config.toml
n_layer = 14
d_model = 128
n_head = 2
n_kv_head = 2
head_dim = 64
d_mlp = 512
vocab_size = 8192
activation = "squared_relu"
norm = "rmsnorm"
norm_place = "pre"
norm_eps = 1e-06
positions = "rope"
rope_base = 55100.0
rope_fraction = 0.5
qk_norm = true
attn_scale = 0.184
bias = "none"
tie_embeddings = false
parallel_block = false
extras = ["some layers without attention", "local attention windows", "paired heads", "gated attention", "exclusive self-attention", "capped logits"]
init = "normal"
init_std_qkv = 0.0469
init_std_o = 0.0
init_std_up = 0.0469
init_std_down = 0.0
optimizer = "adamw"
lr = 0.00344
beta1 = 0.95
beta2 = 0.95
weight_decay = 0.06
lr_head = 0.00519
warmup_steps = 463
schedule = "wsd"
decay_fraction = 0.894
decay_shape = "linear"
final_lr_fraction = 0.1
batch_tokens = [8192, 16384, 32768]
seq_len = 512
doc_mask = true
train_tokens = 98950000
steps = 6070
dataset = "wikipedia_en"
Each number is 128 + 24 x the weight over its row's rms, rounded and kept within 0 to 255. Layers, rows and columns count from 0. The size above them is the row's rms in percent of the matrix's.

# layer 5 attention query, 128x128, rms 0.19, rows 0-26, columns 0-127
size [ 82 113  98 108 114 120 119 112  94 100 100 122 105  97  95  93 112 114 102 110 109 102 138 122 105 105 102]
[[137 105 167 159 174 135 127 156 112 149 143 141 154 148 100 152 105 119 129 111 107  89 137 111 142 125 135 144 133 164 103 119 115 117 157 105  98 115 117 127 171 152 129 155 156 129 164 158 121 134 122 152 119 146 161 126 119 152 168 118 120  78 112 151 112 111  71 108 166  67 104 116 142 150 129 183 120  94 136 101 130 117 117 110 151 156 109  98 119 151 158 138 118 136 152 133 112 143 119 112 149 152 175 183 174 140 129 128 149 117 149 121 128  65 143 162 127 150 166 132 148 125 122 154 109 115 133  97]
 [139 122  96 128 145 118 124 149 120 154 124 135 153 106 116 120 113 135 110 146 125 136 114 120 129 138 131 166 136 143  90 127 110 141 121 106 107 160  81 103 172 176 191 159 151 102 142 161 124 119 165 170 106 117 169 147 120 152 143 134 140 123 159 158 127 126 145 116 128  92 127 156 113 118 111 165 126 135 101 156 114 124  97 104 138 173 117 120 142 113 107 147 143  97 143  94  90 150  76 142 135 119 158 121 137 162 122 118 148 125 124 148 146  63 107 151  91 178 119  94 132 192 133 155 114  92 126 112]
 [150 153 146 121 139 133 140 158  81 156 140 176 127 121 128  68 110  89 120 157 116 165 134 143 156 128 122 104 113 151 129  85 151 119 127 110 144 148 157 112 126 170 148 122  83  84 134 111 149 125  97 135 108 169 117 133 125 144 139  87  92 142 127 117 129 100 141 141 109  93 116 118  74 136 149 102 126 138 134 176 117 145 143 125 145 131 172 127 146 132  90 151 139 100  84  97 156 130 139 108 129 131  71 177  74 169 121 116 109 134 146 114 142 134 102  95 153 131 141 106 120 131 153 115 144 139 137  93]
 [144 111  94 104 129 141 153 130 115 177 130 187 118 131 143 106 102  66 157 147 119 142 170 147 107 129 112 133 114 137 128 163 119 109 132 125 135 122 142 124 123 167 128 123 102 138 152 155 159 115 124 126 147 139 124 120 129 158 134 118 160 118 154 110 131  92 109 127 109 129  69 115  91  97 146 176 112 133 134 132  78 158 154 112 170 153 117 121 172 133  75 139 104  67 124 102 101 140 106 144 151 163 139 145 104 121 109 139 111 136 139 172 162 103 156 119  93 147 123 104 130 103 135 157 163 115 111 162]
 [164 144 168 135 127 167 139 154 108 142 127 161 111 104 142  83 120 120 122 156 113 121 164 154 157 131 114 128 123 125  95 113 113 129 122 110 121 134 133 135 120 108 112  98  99  78 106 111 159 107 112 124 132 179 124 141 125 125 136  65  76 117 134  98 150 122 168 120  92 123 130 118 128 133 150 103 131 140 181 168 106 140 133 125 130  89 175 129 151 104 110 154 143 140  99  83 150 128 135  98 110 134  60 117 104 138 132 138 156 140 155 158 128 131 122 103 179 137 138 119 133 170 135  92 144 149 144  78]
 [139 128 128 102 153 143 172 147 122 179 130 187 125 152 118 104  84  83 147 138 122 153 150 155 121 134 100 135 154 121 123 145 168 129 107 124 161 151 149 101 124 154 145 134 107 154 146 137 142  94 122 103  97 134 137 129 125  95 144  97  89 118 127  98 106  88 132 147 107 107  75  79 121 115 124 109 128 141 108 132  83 136 173  85 161 113 131 115 168 150  87 139 125  78 101 111 158 111 124 151 162 153  99 177 115 138 115 118 129 132 115 119 151 107 120  76 131 143 122  99 135 125 159 106 143 128 114 136]
 [123 149 142 142  90  63  89 123  80  69 144 126 102 149 161 136 140 138  86 135 128 118 103 109 144 129 151 137 114 108 148 103 124 139 157 121 107 128 109 146 137 118 142 164 146 100 160  95 142 163 122 132 150 116 146 116 141 145 111 157 100 141 118 142  93 186 104  80 130 137 188 135 100 174 140 143 131 135 123 157 172 106  81 172  94 133 128 132  71 132 142 120 114 153 133 144 102 103 129 123 113 122 144 126 137 135 138 113 119 119 150 117  92 122 123 172 142 114 121 165 111 125  92 134 122  91 152 127]
 [142 173 134 136 122 112 151 109  75 124 131  97 100  97  91 121 133 156 148  95 138 149  85 112 147 165 125 134 114 117 129 163 115  95 167 150 110 136 141 142 149 123 124 130 137 143 119 126 117 148 206 123 107  69 161 133 139 129 118 153 126 144 162 121  52 176  84 118 101 157 148 119  76 139 125 153 152 154 135 146 130 115 120 135 140 159  99 120 104 131 102 105 119 117 122 139 138 120 130 159 110 122 156 119  94 146 101 113 116 132 115 122 125 109 112 150 110 118 134 126  70 117  91 128 151  94 159 140]
 [126 151 161 113 127 106 122 154 148 117 106 146 171  81 110 123 144 124 161 112 175 123 108 123 131 131 110  91 122 129 141 130 118 137 179 135 174 120 145 156 108 156 142 154 128 122 123 186 137 132 142 127 116  94 115 142 174 128 154 122 164  93 134 124  86 126 139 160 150 132 110  91 134 132 118 125 118 120 111 128 141 147 154 142 127 110 139 174 131 130 104 108 135 110  73  77 178 158 146  78 150 130 142  96 133  89 121  78 112 129 125 165 129 115 152 126  97 121  71 118 126 101 121 143 159  89 102 106]
 [147  96 128 141 131 155 138  81 109 129  95 150 103 187 106 157 116 122  96 123  78 107 128 131  98 119 132 137 151 144  96 115 158 102  80 112 113 153 118 122 156 116 110  93 140 132 148 116 107 130 114 104 131 143 129  92 127  71  93 143 124 165 127 103 189 135 106  96 119 136 136 116 137 133 129  81 154 120 144 117 119 108 112 157 130 151 110  81  92  80 122 134 126 114 172 162  89 149 107 129 124 143 143 157 101 144 119 162 114 113 151 123 106 142 119 103 132 133 187 151 143 140 151 151 122 147 147 163]
 [138 141 131 139 111 113 108 170 105 114 147 168 134 151 143 111 100 142 111 152 143 112 127 149 173 138 141 156 151  96 151  96 119 141 111 124 167 122  91 117 135 174 113 170 148 115 156 154 114 138 119 143 104 134 178 136  95 138 163 137 102 144 116 146 103 115 112 181 135 143 119 164  90 132 132 153 111  96  96 133 159 102 125 115 119 104 135 151 147 128 140 138 134 165 118 147 103  86 175 128 194 174 131 122 176 153 137 139 147 154 100 128 137 108 113 175 115 142 137 111 116  84 130  82 115 128 157 121]
 [109 133 102 142 126 116 110 137 113 118 143  67 145 107 129 114 177 129 165 130 131 177 103 115 133 142 130 168 176 100 194 180  97 146 123 127 119 107 151 104 113 157 120 143 139 127 168 124 111 116 128 133 122 123 113 148  96 158 129 120 111 104  91 130 121 124 103 168 127  89  75 176 137  95  98  87 105 138 122 139 141 158 103 110 125 132 145 102 161 170 169 126 147 114 142 171 135  96 164 119 109 131 140 107 149 138 130 102 168 115 101 100 143 115 140  97 143 131 135 138 130 140 142 151 166 102 135 126]
 [114 125 115 146 117  87 125 157 104 142 158 186 102 153 115 111 104 137 111  85 134 118 158 134 160 163 124 119 121 135 105 184 130 132 145 136 199 115  92 110  98 145  98 132 144 117  92 129 126 134 168 130 118 111 193 113 119 122 127 155 125 158 151 146  83 136  97 132 141 146 153 131 118 144 116 153 142 131 104 141 122 100 157 104 193 121 123 168 109 105 100 119 109 144  76 131 125 115 152 164 154 103 132 133 117 146 129 126 116 153 106 169 142 125 144 153 108 162 107 157 106  94 114 120 165 129 118 121]
 [168 133 136 131 121 129 148 117  94 130 135 173 117 145 141 126 135 156 104 157 119 120 117 144 149  85 133 143 121 103  90 110 129 108  87  80 123 156  94 115 142 138 144 124 163 156 186 153 100 127  98 135 134 169 133 135 135 104 147 122 104 152 103 117 144 131 110 113  95 141 150 123 137 172 142 116  93 112 115 127 133 133 124 148 106 123 160 146 140 129 151 151 119 168 128 186  64 100 173 116 191 142 138 132 157 136 136 166 131 143 167 151 139 136  92 146 120 153 159 133 159  93 112 147 122 138 179 141]
 [ 80 105 102 133 146 180 128 125 175 149 128  60 172 107  99 130 162 125 136  82 135 129 126 102  98 128 124 118 130 142 140 147 131 155 111 156 149  87 170 121 118 122 110 131 117 124  68 104  94 106 154 126 106 114 129 111 116 133 134 138 164 116 162 157 121 120 140 195 155 122 118 141 144  89  85 114 129 140 127 116 142 127 147 104 129 145  83 158 113 120 133 106 113 113 173 155 168 127 121 140  98 139 126 134  93 113 134 102 153 148 118  94 124 144 146 132 125  84 125 138 104 147 172  84 113 139 123 117]
 [ 72 113 123 159 161 174 137 154 103 151 121  73 151 113 132 152 134 159 122  71 103 128 121 122 110  85 125 133 142 148 118 115 119 113 110 131 152 126 154  88 130 146 101 111 167 111 144 154  84 100 154 114 139 113 132 118 138 133 142 133 190 119 144 165 151 121 113 127 158 137 120 116 162 100 113 101 172 119 139 110 139 132 134 114 139 139 135 183  91 110 147 119 114 152 160 141 127 113 179 122 185 146 137 135 145 143 128 158 111 137 120 156 112 178 112 137 122 134 172 109 121 124 156 133 100 178 139 113]
 [112 140 168 149 104 123 118  73 144 101  94 122 111 135 107 169 155 152 124 113 116 110  94 138 141 102 154 110 109  87 129 132 135 129 115 141 133 143 129 143 133  85 132 118 114 113  91  86  86 151 106  94 142 119 116 100 162 113 107 148 122 130 133 124 148 145 143 106 136 166 165 140 181 167 174  90 154 120 121 108 166 126 108 145 128 107 115 165  99 111 141 108 137 159 129 151 144 140 124  85 122 123 125  93 116 117 132 134 115 134  79 103  67 170 148  86 156 109 138 158 121 128 115  72 135 140 115 142]
 [115 135 172 125 140 161 146 108 153 106  71  83  94 135 102 147 139 173 114 108 138  89  98 124 161 141 144 106 132 129  91 107 160 163 135 113 128 139 109 151 159 105 103 136 124 114  93  96 134 132 109 112 123 145 134 150 129 119 180 124 114 111 107 141 154 155 124 122 147 136 169 106 137 160 127  75 134 108 128 112 184  88 109 118 117 110 128 146  96 124 167 120 160 182 144 125 146 111 150 105 102 126 103 126 158 146 130 109 137 120 129 110  48 177 128 124 148 123 147 151 143 143 114 120 140 147 144 110]
 [138 117 106 116 151 150 127 185 143 157 153 138 156 126 133  87 104  89 145 169  99 145 157 135  93 134 115 139 144 152 127 125 108 114 132 102 128 127 136  95  77 137 157 155 117 148 175 147 148 116 118 160 129 146 129 165 109 158 143 105 130 121 107 155 127 118 155 118 128 115  63 148  99 107 139 154 121 143 133  97  93 125 138 116 152 161 112  97 164 149 127 152 112 108 138 109 115 159 119 144 127  94 136 171 124 152 146 162 107 128 153 145 161  63 129 122 130 150  96  80 123 157 171 180 131 120 124 117]
 [122  70  97 110 123 114 118 107 152 116 136 128 133 130 143 126 159 111 129 157 119  88 120 100  96 114 153 154 138 123 149 122 132 156 165 120 102 111 113 108 142 100 141 132 140 189 141 152 143 140 114  98 140 132 108 138 155 178 118 127 137 127 111 132 155 136 145 108 155 114  84 136  76 116 158 182 105 116 116  65 116 155 119 156 123 150 109 129 192 138 146 140 136  98 164 142  87 157 104 169 157 124 160 117 154 107 120 134  94 122  79 142 128  87 180 150 117 145 124 142 139 145 122 116 112 113 117 133]
 [137 114 105 111 160 119 162 169 133 174 156 141 128  80 110 112 115 120 174 163 129 126 136 144 120 134 112 153 179 144 140 161 114 138 123 105 144 126 129 108 114 148 146 130 138 131 182 124 160 107 135 147 130 129 129 161 119 139 149 107 126 117 125 104 125  81 136 145 122 136  58 125 113 122 138 107  95 160 124 138 103 157 149  97 176 137 126  89 208 157 133 152 160 116 135  90 125 101 140 148 140 116 121 152 123 126 100 144 131 117 113 161 164 132 114  78 141 177 118 102 128 148 159 127 160 150 127 106]
 [109 109 105 122 139 177 139 122 163 157 108 135 138 123 125 137 123 101  89 156 136 115 134 120 104 139 139 116 136 147 152 129 130 150 128 166 161 142 125 139 154 163  87 142  99 164  92 165 123 128 163 143  88  97 128 122  96 117 126 154 203 159 149 119 118  83 105 148 135 112 107 133 116  98 108 168 132 108 113 116 124 138 139 125 127 133  91 120  84 107 108 119 101  91 142 118 162 176 118 151 157 168 150 144  91 137 110 113 132 158 105 125 125 116 139 153  65 114 110 100 105 105 164 134  89 145 101 148]
 [116  95 142 115 169 143 139 140 111 165 136 166 114 178 117  96  96  82 101 128 126 129 155 161 112 131  82 150 147 140 119 132 148  96  85 113 145 120 144  97 143 125 132 125  97 108 128 120 134  93 136  90 111 147 167  93 106 119 112  93  95 132 150 128 119  81 141 141 136  93  87 116 126 104 144 100 120 152 142 158  85 100 166 104 178  89 110 108 148 136  90 162 138 100 133 112 149 125 123 145 139 157  76 175 101 158 134 151 103 156 115 127 113 121 127 111 143 119 150 129 112 142 167 134 130 158 133 128]
 [ 53 119 117 168 130 130 103 142 126 121 130  64 185 121 140 150 165 137 106 108 130 147 113  99 103 129 140 128 123 110 175 104 101 161 116 162 125 117 152  86 138 148 116 139 136 105 100 132 149 117 182 134 127  89 124 120  99 165 105 144 154 129 128 137 128 137 101 114 123  79 121 131  98  78 105 126 168 159 126 137 162 136 106 138 124 151 125 162 117 144 131 103 103 126 158 164 146 116 142 157 108 159 136 109 124 136 144 103 122 154 124  96 113 111 134 152 126  88 150  99  68 135 138 165 109 126 129 115]
 [179 164 145 109  77  88  97 141 121 111 136 195 123 137 148 104 107 115 103 157 140 125 147 154 153 128 128 163 102  94 116  98 129 119 150 101  89 137  90 151 115 138 160 160 123 112 144 140 178 142  95 151 132 158 133 159 118 138 146 121 108 132  88 104 160 144 146  93 106 123 135 136 120 162 134 161  88 117 119 129 127 104 110 141  94 147 181 125 171 150 128 140 153 168 110  99  91 120 145 121 132 137 144  97 153 113 133 128 131 118 174 137 142 115 130 166 117 150 101 108 151 130  92 162 138 104 139 144]
 [149 131 160 149 140 120 144 138  91 134 121 156  81 153  85 106 120 135 132 164 152 106 120 101 150 146 131 141 159 162  90 146 131 103 139 103  60 154 110 161 158 105  97  94 138 139 109 120 110 128 119 160 101 132 154 126 156 149 135 121 105 151 137 148 158 152  91 147 146 157 136 116 143 184 149 147 133  98 123 119 140 133 113 114 150 121 138  59 123  87 117 136 124 144 135 163  80 135 154 145 101 156 139 143  99 165 169 136 150  81 133 167 112 105 111 112 153 152 133 131 137 146  96 140 120 135 156 119]
 [110 139 143 102 103  92  72 174 153 103 154 159 128 139 149 117 109  78 121 161 157 129 133 147 130 132 127 110 155 125 163 109 131 186 134 116 163 125 111 108  59 164 144 141 101 113 148 137 180 131  80 140 150 133 126 156 133 148 140 104  71 105 100 131 164 137 159 129 143  77 120 147 141 127 138 115 127 147 117 108 137 100 128 135 104 113 159 132 177 157 125 125 163 135 109 100 165 139 142 143 133 111 103 131 163 107 136 109 125  97 114 125 110 114 166 126 153 113  98 107 133 135 124 131 146 114  95 103]]
# layer 5 attention key, 128x128, rms 0.183, rows 0-26, columns 0-127
size [128 118 118 122 121 139  85 144 106  89  94  98 107  99  96  96 113 111 126 111 110  89 168 103  91 118 109]
[[107 130 131 117 122 135 118 113 148 113 112 132 117 164 161 118  94 164  85 163  91 119 145 109 109 122 138 119 117 145 125 125 116 138 117 121 143 106  81 103 173 105 135  66 156 119  97 146  96 102 117 116 137 120 159  90  79 140 122 140 152 157 168 122 165 149 160 107 119 109 165 163 125 125 136 139 127 161 161 147 125 155 122 155 162  83 132 152 101  93  87 142 152 165 138 104  93 101  69 182 135 139 134 126 101 130 142 133 101 133 125 163  96 121 131 138 137 139  89 153 123 155 130 115 129 119 131 100]
 [138 123 144 110 163 134 132 145 138 141  93 153 112 109 136 111 125 131 115 166 137 149 119  90 141 150 148 156 150 163 150 160 110 135 108 113  89  76  82 101 124 130 101  96 128 102  97 134 113  80 127 124 137 147 142 116  75 161 127 107 141 176 154 138 150 137 131 121 124 102 157 166 101 120 132 149  86 140 157 159 106 135 140 114 150  65 107 130 110  60 107 156 121 134 116 123  96 128  81 154 111 148 122 133  95 124 123 126 121 147 130 177 137  88 164 160 141 153 122 145  91 146 116 113 139 121 145 109]
 [153 129  79 116 101 138 115  86 164  93 115  94 133  83 140 148 151 111  84 156 100 150 138 139 115 144 132 141  87 108 120 130 149 147 129 120  93 104  83 112 138  97 141 146 155 116  99 140 103 129 149 115 157 145 127 148 121 107 117 186 153 165 145 125 181 160 140  94 107 165 123 170 110 125 105 133 137 135 128 148 147 142 112 134 128 127 111 101 109  87 142 138 112  93 113 123  72 127 111 172 107 120 187 140 108 109 124 105 129 148 132 159 126 108 149 137  73 143 130 116 169 107 108 121 113 135 120 157]
 [110 147 136 108 141 165 122 136 125 134 114 116  93 117 156 100 115 121  84 171 130 179 148 124 137 154 129 152 176 179 112 128 109 149 115  99 115 105  92  70 119 126 114 113 118 107  92 131 107  80 112 131 131 145 169 123  73 124 116  97 121 143 146 143 160 120 122 125  90 106 170 157 129 118 125 118  85 143 139 157 132 145 130 123 135  89 139  94 132 108 119 153 129 156 152 112 100 128  90 169  68 118 132 117 101 149 103 139 122 123 117 159 111  88 164 130 143 150 102 146  97 118 139 105 161 141 152 101]
 [138 111 132 117 131 156 125 108 130 168  97 116 117 131 123 131 143  92 105 123  97  98 121 163 136 136 113 185 141 153 121 127 141 129 146  88 123 118  88 132 165  96 130 163 163 103  70 110 153  86 125 102 128 164 159  85  89 103 144 125 106 179 128  72 157 118 153 117 127 120 137 125 117 124 126 144 131 146 175 131 107 130 106 137 131 139 155  90 120 123  78 174 156 129 141 107 100 148  93 187  82 128 124 147  84 150 143 115 124 127 133 123 100  99 131 132 110 149 114 137 138 144 148 152 133 145 160 120]
 [138  97 120 100 132 135 108 157 149 169 139 165 130 156 162 129 112 119 127 178 153 133 126 134 136 124 122 137 131 126 133 142 116 121 103  68 129  95  89  56 119 116 125 117 121 115 145 121  86  97 133 112 156 149 153 110 100 100 128 117  84 167 124 129 146 103 140 136 150 130 124 149 120 108 149  91  98 173 164 116  83 143 171  98 169 117 115 114 117 112 110 187 140 106 120 112 120 139 105 141 117  92 129 168 150 115 135 181  94 114 126 154 136 124 170 122 124 144 145 115  98 104 153 141 153 145 163 124]
 [156 167 129 151 125 103 124 125  93 142 106 167 117 149 117 110 116 130 143  88  96 155 123 193 123 140  85 153 146 137  94 145  89 103 119 115 136 137 130 138 113  88  93 142 104 108 134 163 135  99 145 128 106 130 159 132 123 141 133 136 113 127 154 161  83 148 147 109 137 147 149 149 123 146 146 140 161 117 152 199 115  81  99 129 116  61 115 131 128 132  96 145 140 137  94 110 111 150 112  79 131 124  99 155 123 121 119 156  94 159 134 127 147 143 141 175  82 120 141 143 104  83 111 118 131 110 121 119]
 [149 167 118 113 133 113 131 117 108 103 106 109 113 113 145 122 123 137 146 121 144 156  74 106 119 144 105  89 122 132 141 180 141 152 161 135 131  97 142 138  94 140 154 170 145 173 135 128 152 150 119 131 124  82 113 183 172 159 126 136 148 114 123 131 102 193 107 120 124 154 109 101 105 165  95 161 130 103 115 149 142 137 120 135 105 174 139 131 137 153 134  88  98 121 105 143 121 128 146 122 150 131 137  86 106 137 117 107 128 119 110 113 152 130 120 166 116 136  82 106  85 106  76  93 132  78 122 159]
 [149 133 146 139 161 115 136 122 150 133 134 123 164 120 126  90 153 105 108 105 146 132 156 122 128 151 116  64 110 145 152 112 174 116 146 178 177 140 122  98 105 124 152 159 107 132 112 177 163 102 137 118 111 133  88 163 163 168 135 136 143 127 106 117 158 113 107 157 109 152 134 121 145 129  53 106 148 127 109 128 180 132 136 131 136 113 125 127 155 103  97  88 149 154 128 102 143 123 159 112 132 125 133 110  79 125 144  74 132 154 121 124 152 130  98 113 113 117  80  84 122 108 137 143 106 119 102 121]
 [ 84 148 131 145 112 142 137 132 105 121 163 113  90 130 130 189 139 148 145 157 104 151 126 112 119 126 157 132 164 133  86 131 136 126 100 115  64 157 131 144 159 145 120 127 166 116 161  87  92 156 106 114 192 144 111  91 117 103 115 137 143 128 129 155 133 137 113  86 127 107  91 129 176 130 170 108  96 102 169 103 112 159 155 138 105 168 142 145 124 140 172 134  98 146 132 175 110 104 148 128  95 150 151 116 132 140 123 158 126 108 138 130 127 128 139 119 140 135 162 163 154 148 117 137 149 156 147 148]
 [123 107 141 129 131 109  99 149 146  72 134 154 124 126 202 111 138 135 100 141 142 130 107 157 145 132 108 153 131  77 128  99  60  92 125 140 153 104 109 112 142 121  77 112 114 104  78 194 112 145 139 160  89 108 131 133 124 117 111 141  99 140 134 124 101 103 153 179 116 138 153 144  97 137 136 156 122 130  77 173 149 110  94 129 144  97 117 124  93 135 165 142 174 142 110 124 128 123 118 123 153 123 130 132 154 120 150 120 120 138 138 142 117 137 119 152 105 131 126 112  90 135 158  94 148 138 155 128]
 [142 104 108 106 155 153 129 142 121 119 103 101 129 120 155  88 158 121 183 131 151 134 140 134 125  96 132  91 118  95 121 173 101 147 153 129 123 171 154 123 144 156 116 132  84 148 132 163 125 122 136 139  99  98 153 135 128 123 133 124 119  83 138 122  85 132 143 148 175 123 130 193 101 149  92  95 132 150 119 175 121 130 106 104 150  78 128  77  78 116 147 129 129  75 106 165 151 148 139 123 157 164 116 126 138 119 141 118 143 137 138 137 114 131 115 114 103 143  91 140 137  94 141  93 131  79 135 143]
 [149  93 135 107 175 136 135 200 120 153 137 150 138  97 143 130 129 132  71 140 175 130 145 128 133 116 121 134  84 135 151 117 125 128 100 114 138 113  96 139 129  70  85 110 103 100 158 138 137 100 170 131 118 124 139 139 121 135  78 152 155 161 124 139 122 136 108 132 141 141 123 135 124 151 129 132 116 128 166 102 159 105 126 119 137  77  90 133 110  75 107 141 132 116 135 111 110 137 123 139 163  89 142 147 116 126 165 136  90 128 101 142 145 178 126 164 111 131  95 126  60 112 149 111 115 155 127 104]
 [105 134 129 145 103 124 107 148 150  79 139 149  96 124 150 104 138 118 118 174 109 141  89 108 144 110 133 164 133 107 133 113  72  95 128  91 105  97 120 116 161 140 107 129 155 118 129 174 103 140 108 154 129 118 102 111 143  89 125 128 102 131 131 109 110 138 118 135 121 114 119 134 140 145 168  94 104 126  78 165 110 158 112 144 123 125 143 139 106 151 172 154 155 128  86 161 101 105 132 108 148 100 139 124 163  94 127 158 124 124 186 132  84 137 178 110 123 146 199 131 150 133 116 134 164 122 154 139]
 [123  90 137 137 141 169 116 125 116 117 130  73 141 116 139 135 112 149 139  98 153 102 194 130 117 118 138 130 115 136  96 133 177 169 123 157 146 163 148 136 159 107 126  89 106 153  92 128 110 137 124 140 129 117 133 133 125 113 162 130 155 131  96 149 155 132 160 157 134 111 140 148 127 128 119 155 133 135 162  41 176 112 142 114 113 125 130 184 135 125 160 116 119 147 189 122 159 136 160 165 142 148 117 105 123 160 135 103 130 109  79 147 136 131  99 132 133 115 103 158 131 173 147 128  99 149 141 115]
 [ 65 114 155 129 137 130 116 182 119 109 149  61 119 102 138 128 110 149 124 142 140 131 156  69 136 131 139 135 138 155 100 116 156 157 107 131 130 141 133 106 128 132 108 127 156 121 119 124  85 138 104 176 129 113 128 117 158 110 115 116 158 124 105 136 161 104 133 172 118 115 103 114 144 138 121 139  99  96 161 103 194 170 115 143 133 140 137 169 119 148 164 125 100 175 162 150 125  86 154 161 118 140 150  79 110 147 122 139 131 100 120 148 123 100 151 129 171 149 149 164 137 137 153 136 117 143 152 122]
 [110  99 151 117 142 105 146 182 118 141 153 165 165 107 128 151 134 153 155 116 166  89 108  74 136 151 131 142 126 111 120 109 137 145 134 136 127 126 176 155 111 161 109 122 153 154 113 133 171 131 135 144 124  89 150 131 148 114 138 114 104 113 109 119  70 129  67 185 160 116  86  62 126 126 113 128 123 134 123  91 122 125 149 116 111 118  97 149 108 138 139 113 125 106 139 131 164 111 171 150 156 146 132 132 164  77 123 136 157 138 145 134 158  71 113 137 137 112 102 123 103 107 135 127 101 134 138 133]
 [121 129 106  91 121 118 156 155 159 151 107 146 138 118 127 148 128  76 156 127 146 138 113  85 146 179 143 151  98 104 132 114 151 165 173 119 117  86 124 162 119 183 133 133 128 130 171 121 118 123 128 159 129 104  88 133 157 155 136 126 148 130  93 130  83 134  86 123 139 153  62  77  83 136 141 143  83 110 112 108 124 117 132 117 117 136 112 117  98 153 144 121 146  88 112 113 119 100 137 104 131 104 153 126 169  70 134 155 127 132 146 130 127  81 141 145 118 140 155 110 168 116 118 129 146 113 121 139]
 [ 88 111 133  82 135 148 134 100 154 136 113 138 104 141 168 146 163 107  97 144 122 137 123 113 134 166  96 163 147 120 118 129 121 158 116 122 100  95  86 114 137 116 109 130 143 125  83 121 104 103 114  97 133 132 124  98  95 106 126 131 132 177 130 109 166 104  87 149  96 133 139 118 153 134 109 188  85 170 151 134 115 182 111 126 147 130 135 102 120 114 141 138 126 127 123 147 111 124  93 188  89 114 147 140 110 136 142 137 135 135 139 179 120  72 182 118 120 152  86 146 152 129 133 126 141 151 151 145]
 [149 120 115  94 121 128 160  98 139 168 140 164 166 116 101 154 161 151 199 111 142 145 124 108 125 162 160 122 161 114 149 154  90 139 106 144 134 148 135 118 102 127 102  95 112 141 167 129 122 184 123  87 128 121  80  97  81 126 119 134 138 135 131 127 106 104  86 161  90 135 118 118 138 119 141 146 105 159  99 121  99 174 142  88 170 120 138 153 107 136 100 117 154 145  77 161 127 114 139 129 150 140 158 117 119  98 128 122 177  86 143 153 133 136 128 139 115 129 104 127 137 148 133 141 154 109 121 153]
 [109 103 141 116 153 145 143 158 121 151 153 139 125 117 150 126 129 121 114 176 135 105 130 117 138 117 127 136 153 148 133 128 121 106 103  94 123 128 117  78 129 146 138  83 141 120 117  92 104 109 123 131 144 146 118 101  93 114 109  95  74 126 117 122 147  81 112 169 150 118 135 118 144 105 133 111 109 181 144 148  75 161 159  53 186  98 137 107 118 145 130 161 179 122 121 135 122 120 119 171 120 100 103 147 167 137 113 175 134 129 129 156 110 121 128 101 167 162 135 102 105 132 166 160 130 144 143 119]
 [125 130 156  91 103 141 147 113 117 104 108 112 140 129 155 126 152 113  94 165 146 134 182  64 137 140 133 125 106 120 127 119 173 167 162 180 178 121 107 123 135 189 151 120 102 158 107 169 128 144 128 133 113  90 102 142 131 126 123 143 152 125 128 119 142 130 114 155 112 148 139  87 123 142 150 149 104 131 107  81 164 130 137 137 131 141 130 150 126 131 142  73 113 121 131  76 144 140 152 186 171 136 154 111 146 153 128 110 123 141 104 155 125 174  94 142 127 130  76 112 122 160 113 122 124 130 111 133]
 [118  90 134 101 140 155 137 121 130 169 113 133 123 136 181 145 145 127 135 173 131 125 112 135 127 115 120 138 146 125 101 147 111 141  84  62 104  95  99 104 145 125 129  93 128 118 127  81  93  91 148 115 159 130 146  96  63  93 110 116  98 163 121 137 142 109 147 110 146 118 119 120 119 112 159 129 117 153 189 124  78 146 137  93 159 104 136 133 115 134 100 194 134 105 132 131 110 130 114 193 107 125 122 150 130 140 114 171 109 125 128 163 135 127 138 138 141 165 118 139 114 132 148 115 142 161 155 140]
 [146 131 141 114 135 153 146 111 101 111  80  83 155 144 124 107 114 136 173 105 144 121 121 149 104 143  80 134 128 144 115 159 112 191 126 134 123 125 154 133 128 145 110 118  79 140  68 135 134 102 128 147 101 115 148 164 128 187 123 119 143 124 131 126 120 138 175 111 153 150 127 154  87 153 102 149 152  97 179 148 132 113  81 103 139 104 123 116  91 131 111 135  89 125 152 152 141 176 116 139 113 170 115 117  76 139 100 111 119 156 100 115 136 102 120 159 111 131 118 142  91  96 126 103 127 105 137 137]
 [152 146 128 114 118 111 142 102 133 138 126 197 126 137 106 107 124  94  81 124  99 120  94 175 127 120 107 158 117 108 136 107  81  91 141  96 125  98 126 103 125 127 122 143 102 110 112 179 139 100 132 110  93 125 167 117 118 142 115 125  88 133 160 115 106 140 127 102 125 124 141 138 139 119 105 114 127 133 105 198  90 101 104 115 120 102 111 110 110 100 104 158 161 121 109  95 115 160  81  92 127 117 111 191 156  95 106 142 106 162 167 126 122 137 159 125 110 111 176 102 124 113 123 128 131 120 107 122]
 [ 82 123 118 131 122 131 123 142 147 125 154 122  99 116  94 168 133 138 117 159 136  93  74  94 138 125 145 113 127 132 143 128 104  94 144  96  75 123 109 169 131 129 144 147 219 119 134  94  88 141 119 137 160 112 153 115 150 137 137 142 128 155 163 137 152 152  97 131 165 120 141  99 156 141 163 106 132 135 124 105 133 147 112 160 124 160 127 112 103 141 172 118 136 136 146 134  98 129 106 156 105 105 144 109 117 109 156 135 169  79 176 149 122 125 132  77 149 113 123 142 111 179 113 160 129 127 132 111]
 [160 112 119 108 153 131 142 119 142 168 144 182 152 156 123 126 113 104 133 118 125 111 126 216 118 117 144 118 134 108 144  98 117 131 101 117 183 135 119  95 117 118 138 119  97 110 146 163 147 131 126  88 102 146 162 131 113 115 143 128  86 136 130 127 139  96 174 128 147 149 161 146 134 117  99  99 178 130 130 160  85  94 102 119 152 109 107  93 105  87  97 155 166 137 121  88 134 144  99 122 138  99 100 171 114 100 147 135 110 158 128 117 103 151  95 118 115 123 109 100 120 103 162 121 118 121 101 112]]